Weights of a small transformer language model.
Size: 21 layers, width 96, 3 heads of 32, MLP 384 GELU, vocabulary 8192, 3.16M parameters.
Architecture: LayerNorm before each block, learned positions.
Training: a variant of Muon for these matrices, 150M tokens, 9156 steps.
Each number is 128 + 24 x the weight over the matrix's rms, rounded and kept within 0 to 255. Layers, rows and columns count from 0. Numbers have three digits each.

# down: layer 9 MLP down (transposed), 384x96, rms 0.152, rows 63-146, columns 0-31
# up: layer 9 MLP up, 384x96, rms 0.169, rows 64-147, columns 0-31
down63:087147157144136142141127150120134123105126110116095122113148171143118128109120154109128112117155
up64:098142170080127111138109183150141141063110094117121153179147140117104166137182140100157099082138
down64:158147089129081190134105143114091131164124145135121155165125132063145073206137166122137131145108
up65:144144105131124140112113108114107150145181106108102139119147151128138114130116153184167169100116
down65:106158128076105128080145086143098152141157107073127100130147112159103147104129129113106113129175
up66:128073171141115149133168167075102147094117128135124142103078134093098169141163162112104143157146
down66:109144130126089082161109122132091127109135149104138150078108099142169143174132139181107128102116
up67:138109174142121145140110196146124162130116131167130099180168113120136129135121133100152144130111
down67:087159154126133124120145116103144081141137122141108148131150069123144100074127091145122123110118
up68:110063159120118141137123109127105113139106147155109108109139144108143147108132140145164093125128
down68:125163158105148138097128151131117129129135105107109152110179123104135148121109118126175124127126
up69:122126140139157088157114124128115142117148097107108110144088109151079119141105081158156120087135
down69:132135114109145101136150155096104115121118131107131099150149164130148090115128160127126166140117
up70:091131157119113163147125153094074088133179108105137166145154131153119146099125131149089105111077
down70:160156125149092105126138127181133176171133153153092125091106135155151071173129149117179120151144
up71:132148092141159117163154081113111125108097190153100144091053170119045127148116117158146206087158
down71:130131124131101178126164121150105134132159079135137149127140127120133134161127138121115132159128
up72:150159121093125194115088163129093145113151121105130128161163137190124192124112126123153106122108
down72:113122125135110096137138111063150110132131156129098107138124170070121130145126103180122103138148
up73:140120165122118136136133125126111119138144132097156143131120111138136128106080139137140142128106
down73:098101133127143117114129135114125107110130138133122150149124142154137096126105136123117155124143
up74:120120151139119120097111114153137141146134121089085137127103091133117131145152131148126159141151
down74:161143113119168101127143120141166130069147111146108148088144115091104130084161152140147122108150
up75:094139118147149207128149137105111152136091083115170154112139158143150116117129140072123161166168
down75:098132118161139114106135139143072100135116111119130139088134125162140126148113122158096136112075
up76:081122092106117121121130122152181114132155112130058132131160119166137113137165103146111169096123
down76:151122131116141185158099149138124176072120151141115134127158104101167128166120132125141110147124
up77:074138122159130123178115169102113149136145100090122124110160169107115114134107195171119144130120
down77:116150141114113078135142158129134180117104107144113113121145113121134085110132122130154109086104
up78:094089150090079144146077175089120139098129102095154158168144134172113101153138122111141129105124
down78:148123126100099140133153142179182094150173136172147096118054110118141154155146117103145083146109
up79:109156134093100130107142156104135076110114110137120125167120112135126113113133101152137143145094
down79:130122131174120155151138134154133153123123123132130139119091111109132118128109116139115121133156
up80:121131122127119139094123112064104090137134169154151090131143060099162123138078118198125197094111
down80:113131123127124142054116183129125067133083069098148143121114116104141119143122163111098101121140
up81:126097117119127175136167134172088118105153131172166120106133146140129177132101158133136128087087
down81:138093110148141117106128122130151136110098076152125117122135136105137123160119078128131137138123
up82:162144110145107108109141123091108087134133142108077189185122118135107088158147113150114142118136
down82:136149144152167154162131141144143122126102141129115095079117132119111133151079156150119112109076
up83:132128083088112133144101106098160083140114130110143129123129143111153119113126115173096114128119
down83:101144152135134100085116133137157124149130112116129123126127083127127129108115134127151110116135
up84:105143118119147125148128125119134119122074104133114128134144155100143109106152154120109124108125
down84:138115126156096113096116123146121101129113113163186165149105131136135118155091159103148111128116
up85:143148089092125143110150101110108110114168153106127147136152162150140116130124129123123145102144
down85:117120110131125075093148108123110150100096162160111129110128156153109092160137169126105015158150
up86:136130121128144165108102137144163137100102113102073128088165125102149111128201141124121119161108
down86:131083102113153123134123117112128123081142141126079139134172157102127145124165179121153164154125
up87:143148133110130099152153138127100135122166178118129126139110118138125125109124137182099135147162
down87:097112137124127130122137096118118111153130108108112110157118167166116152112106110113101135101136
up88:117109137101124139139108179133127139130123136169126134104108163140119164152095103137128116119106
down88:118126124132118134108137150155145161176127118138093153097143143091115126116097085143107138135137
up89:129111159170109175106110141136133136120101112116097127117138202131093125127127139150085135130106
down89:164128119091107118075105121129145097099160128153144177190149120137092125134131122160126104114078
up90:109114125114158149147117125117127112100110115157111153144128097131089116076129140166090121103138
down90:105148103160140123110082137085130127140127105131142158139147168131124169124093165127141114156121
up91:123062151117144125151101127132160165158122130153086118129150113128108120097119111135104122117169
down91:114133099164126114135127166123150110152098115134161130145130146100147160155129126142161155115103
up92:126148130122117131159173104096132134098100139174095134082102179171074148161188101087122113188126
down92:186152098155137114159107096157094159143086128167128104154118157130187088153104157117222066153108
up93:125129101123098104139117097119140154130138121096131083167122099106122133114103123166101156137116
down93:133104114146134152150127154147119123120130151155115165120108138161140117159139113126140116103141
up94:148102077133114115167061131140129141140132147084070142163122055148131155110130091148078170108166
down94:117161137180133108172142109139121093132149095116136095103113075193090181141130136180144146152164
up95:156119113143163082151146151104148102114122096081167084199132082134150108093128118172143115085107
down95:067129098102138148109189100113103121132092114151117125120174083093131116125109167184115129125159
up96:112135116109118178098101144110128132102133118136114153142127139113137131115141123116123119128121
down96:117118117121160120140124137129092137112140130118118129129120111107158143131144136127130142136101
up97:097121160149137155130118143148130097071148169121120134144089109117163121136130074135111126125188
down97:119178157096121126131127135101140144130111102112100126116158169125148159118155126128116181113145
up98:115125125126150156114089140128137164116120114118105141115149178103157119143101158105110120132121
down98:139149134123137135146119121133087108062148104158131137119151157116098127101128165126132095110132
up99:161099084123110128118133169093156148140077120136109132145130157122126137168115107161148126158136
down99:113137131107181112113141118112134129153117120143132126121101098135132127105138123105136139137118
up100:120119117131122146096104164102110116153113117145136183155124126131141143128108117098099179088115
down100:113156101131115125139154119149159146143151135131165081063109130100132105152114124121140114118145
up101:108140102150185138100140099142156127150082104101146129145135090158117127115132185179126122138139
down101:146140107103112145130106131151120187129120126144132109111105081092144145122118104153174105115181
up102:074085131129138096171127132097170142130121138104120101121139130135075115140135150151155146123168
down102:131167114151102167117143157114134089137121134127140126115112136139112122178150110123112156114147
up103:157115162112118124098123125105152148138117111139049158113130199122137103141113125128096125136137
down103:159115160170167125111152085111104110148080166112078171136118083114123084149114128110116124115108
up104:089158140133136098109128103104129117124171130141127123165153141105113123116123101137162102136140
down104:150115116145074080104109086146092151116099165147156163145111154110100107155123092105148082087147
up105:178150131099112165119155142155134145144105131112088108091141097125152146120158138092129154119087
down105:108116106149090138168130103149145149125117146128135123148127156136126127131158156121145112107127
up106:141102066087095138162145119081152090114154137132127106151150140120136145101093131151129169119118
down106:132132167120133124116087143194114124100099139151127114167129130155145117152121152122151082129148
up107:126088129132138147133115135117119123118156141106113115151140153125158161154129113129098161137163
down107:131121127124136129151169122161103124105135124095128116089131186098117135115157183121136138123136
up108:124147111106124131130135114131114118119126139124130120135128117124106136131136123150142125150137
down108:120092135137118108127152126120129125128143148135119137128152130133109142119137128129123121150139
up109:129134105115156100101109092090128103138169121117144141141161096137120127110130120134114134141151
down109:166125141130085136133162142095121118127151143152128121093125124131154139127167110144121131152108
up110:119114134122115148158129144180127142118169137115093113109149112116104120128145106122077147143114
down110:154086137105139144170119140138135142108142119125113116133146146129145095131126126160123118087089
up111:113134088093093130100179119084135086122121132095141134167121143115110119166105131138138120162141
down111:134104139136167117121122123117108141097157132159125149095092109170142119140110129161132160120101
up112:146145123100090133128125121086122126115137090076184062160140098102161160118111152174097167106103
down112:135148134118092147160129108179126139142128196158127153103105154102120133166129083123123075153158
up113:118138119132133109122120125123132120137126127133130137131140145120131127126126128131131118137119
down113:127138121139131127130126117130129133119136127131122133116119114130123128143139126126128120115120
up114:143156168123131108125135168082129146103144180119077106091118141153167131145127124143150119139184
down114:060140091167091133140125156129136153152105108170176134071136160145175155088148155143183149096124
up115:081166129132141180164145131107146115098111152118141105144113109151085113128096113143122128115133
down115:130132131154161155117140123177122115099122129108123108139136089167113125133158133125142126137142
up116:147131125133109152136107122121123168157108123103138133131121135135129127125140140113139130121111
down116:137095090134117093156121103117105148134101136159139132140097150122124118129115122139108130109138
up117:163148124148092082112174123108165132148166172123130148141097100156105146152120099147085129170130
down117:095127116149146136094149121128164126148046118146113112106146128159133113125147128136129089146157
up118:115096182159158098153140115122119158131147118080125125115158150145136088127142121126126144098118
down118:118165141108154106069155141152098195112153092171123120086098109183109139171094088139156127142165
up119:123109163122118128107141099092117098116128054136108143150162110135104132123122113141143143148179
down119:103152107141099064149166141091152114109153145108112108137148061140171113117082097190160168181134
up120:130140186127132117168121153124124134061116110164106138127129119148197133098183136085212145132087
down120:144168068136116101146146097112072186162146157116147121129122212097118124150119127057219132145128
up121:095165127155160125104154179095148113146064100076126137152138113167091126111141144113127127131119
down121:128140142128142130122119169119140148089120144144159102097128127118095128080107175127151144125139
up122:119129140131113111130109123158141097119111142120121165137137144119137119121128129123144119120111
down122:132104130136104157146116141137119142126128119142134156096128127123110120150134131123150121139141
up123:101101183117145138120113125143150140113139103097093165133135172107145112095155140119103123108149
down123:123101100122125165118112098128098115127080133124137132128141118141132143166124117132145104093113
up124:120114105143092138133116126104175153122136137135095126178139108088119173142116075165137107131108
down124:083166144094100117135166135128125138139114126100125124126121117145157063127119149132134163138165
up125:147134144147115088103199167153132126138117138103100136111159109108129109136150108141133159133120
down125:173147158095127113118144176137169162117120118168103104144109092121072105123136161139107140092121
up126:123109095163096158118114157126082141159175106152094200163118082150108177076116135119118186130116
down126:175104142108139125115122205081140132145129106093152078163114110113178089078139121120121126146099
up127:094149131130125106138132158131164151126095143088086140111122089139096129133115131108097102149139
down127:073111099138097116148167134117116120147129115154185119123155135144135114047146138163107138145155
up128:143101167106105107104094160151131196095141097103099143109147122108127168131115092131073154120097
down128:115144128146131157094126116168145109140099137136130130127090114162122130137133108154142133153120
up129:124125155162104148140158106165125109152109115116089147116104138139112110129150091124119125152132
down129:126119118120142152122107125147167140121114118146138134131136159138113126163157120163154099106132
up130:190143073143092102111150154133104082092146145079108140158124111157141140174120126136079142150188
down130:109107136190094158137134165145132098123141111159077182099107121176083170145106138155073114153135
up131:109135157145122121120125146124138114106108131137121142123125129139147138159160113118129108106137
down131:130104114124114146140120121137140116150135137136126145116111144111150129108103130135127122106147
up132:106116170140122141128106203132146194107095118154142143141132160167114130119134140157118183072102
down132:128149147109142119144105160099128120111118147139168153127117084133189135105134113135082135099161
up133:120104150119116103104138113119187118101099142159151108084151127144126160119096116141118130117111
down133:155170157136131101139116115150110103133080130101136117132128118108172139123143162115121119161126
up134:111124091146113058156170112113141099154121181131164146158116098193130101137130093127145180126116
down134:127124128141118148106166105135106124145138096119120067145111120139098129149143114139117113135112
up135:128130142155090129113149180125097136106101121113100170128105129167173106137144121118133099085161
down135:117160124153143112179079131125156161093173181103113199109133133120081131109170127125110139130116
up136:149149107075148109145162141128133106096175116134125107129142095099088134137101107136168118131105
down136:127112134130112126113123132138129121147112133135116117101139149164169136150155129099099150100135
up137:098114134146119148140114093152151139115137157107126124133109181133109085094150121146129126133107
down137:114117124139134161120127088108145142157118136148136152104144093132126166132117114106171157129107
up138:120081115132085137140128114121159123126117141114138133130159121117098131128114131119126142112101
down138:143140112144115144108117118136171129139098144143149134100107125158148137151147113090164093172111
up139:075163113128101134157153165148110152123135116151095165123136174114136128131130150184129111131120
down139:151114149115132127128101131139115137117171145140156132142180142144114129142109117155139157166118
up140:128129140139110135137100131151158124120107129108099132131113134110125132124145113135094126110085
down140:138155161157134136103156107172124120115107120117112097133114146167097110141111140160133131107154
up141:088106123065143146106126117140126164132160107159091157089138135144131106132112124115089131116166
down141:088107104126177117140082126106125153143102147159155129144116144099146048129146127180148112165120
up142:141141127136112137120121127095111152136138167151113141108117123095133168131132065145116109137165
down142:132134133107142095159114137156145153070124155173130161198152068137139131090093095169134115109194
up143:094147127112131136098125140173160134177129125114158158135148122131120110107116123149116145133107
down143:111139125137125138124167129147141152128118125126121168110121113113137149127142079126173154113124
up144:106094097103124141157110114108146132133165096094164130160175178129139086156174123131075147087164
down144:113117088146113140130120097172097157188087110114112105138131104191171135141132109085137125149124
up145:130154138132092143115132155146101113105119103149121156109127135158145164149118119132088122138159
down145:145089129095118149124122088105133146104116125121120108131114144150121118129140124108127116108128
up146:127159128093151164119119114153140092138122161118119106105158098105151145142113098136136103159141
down146:134099088094135166166131093111157102134122126103169144133160121148097092133102112134127143147108
up147:129158120145102116077172080051153119125143140141129059104167119131163142168108118091144081114139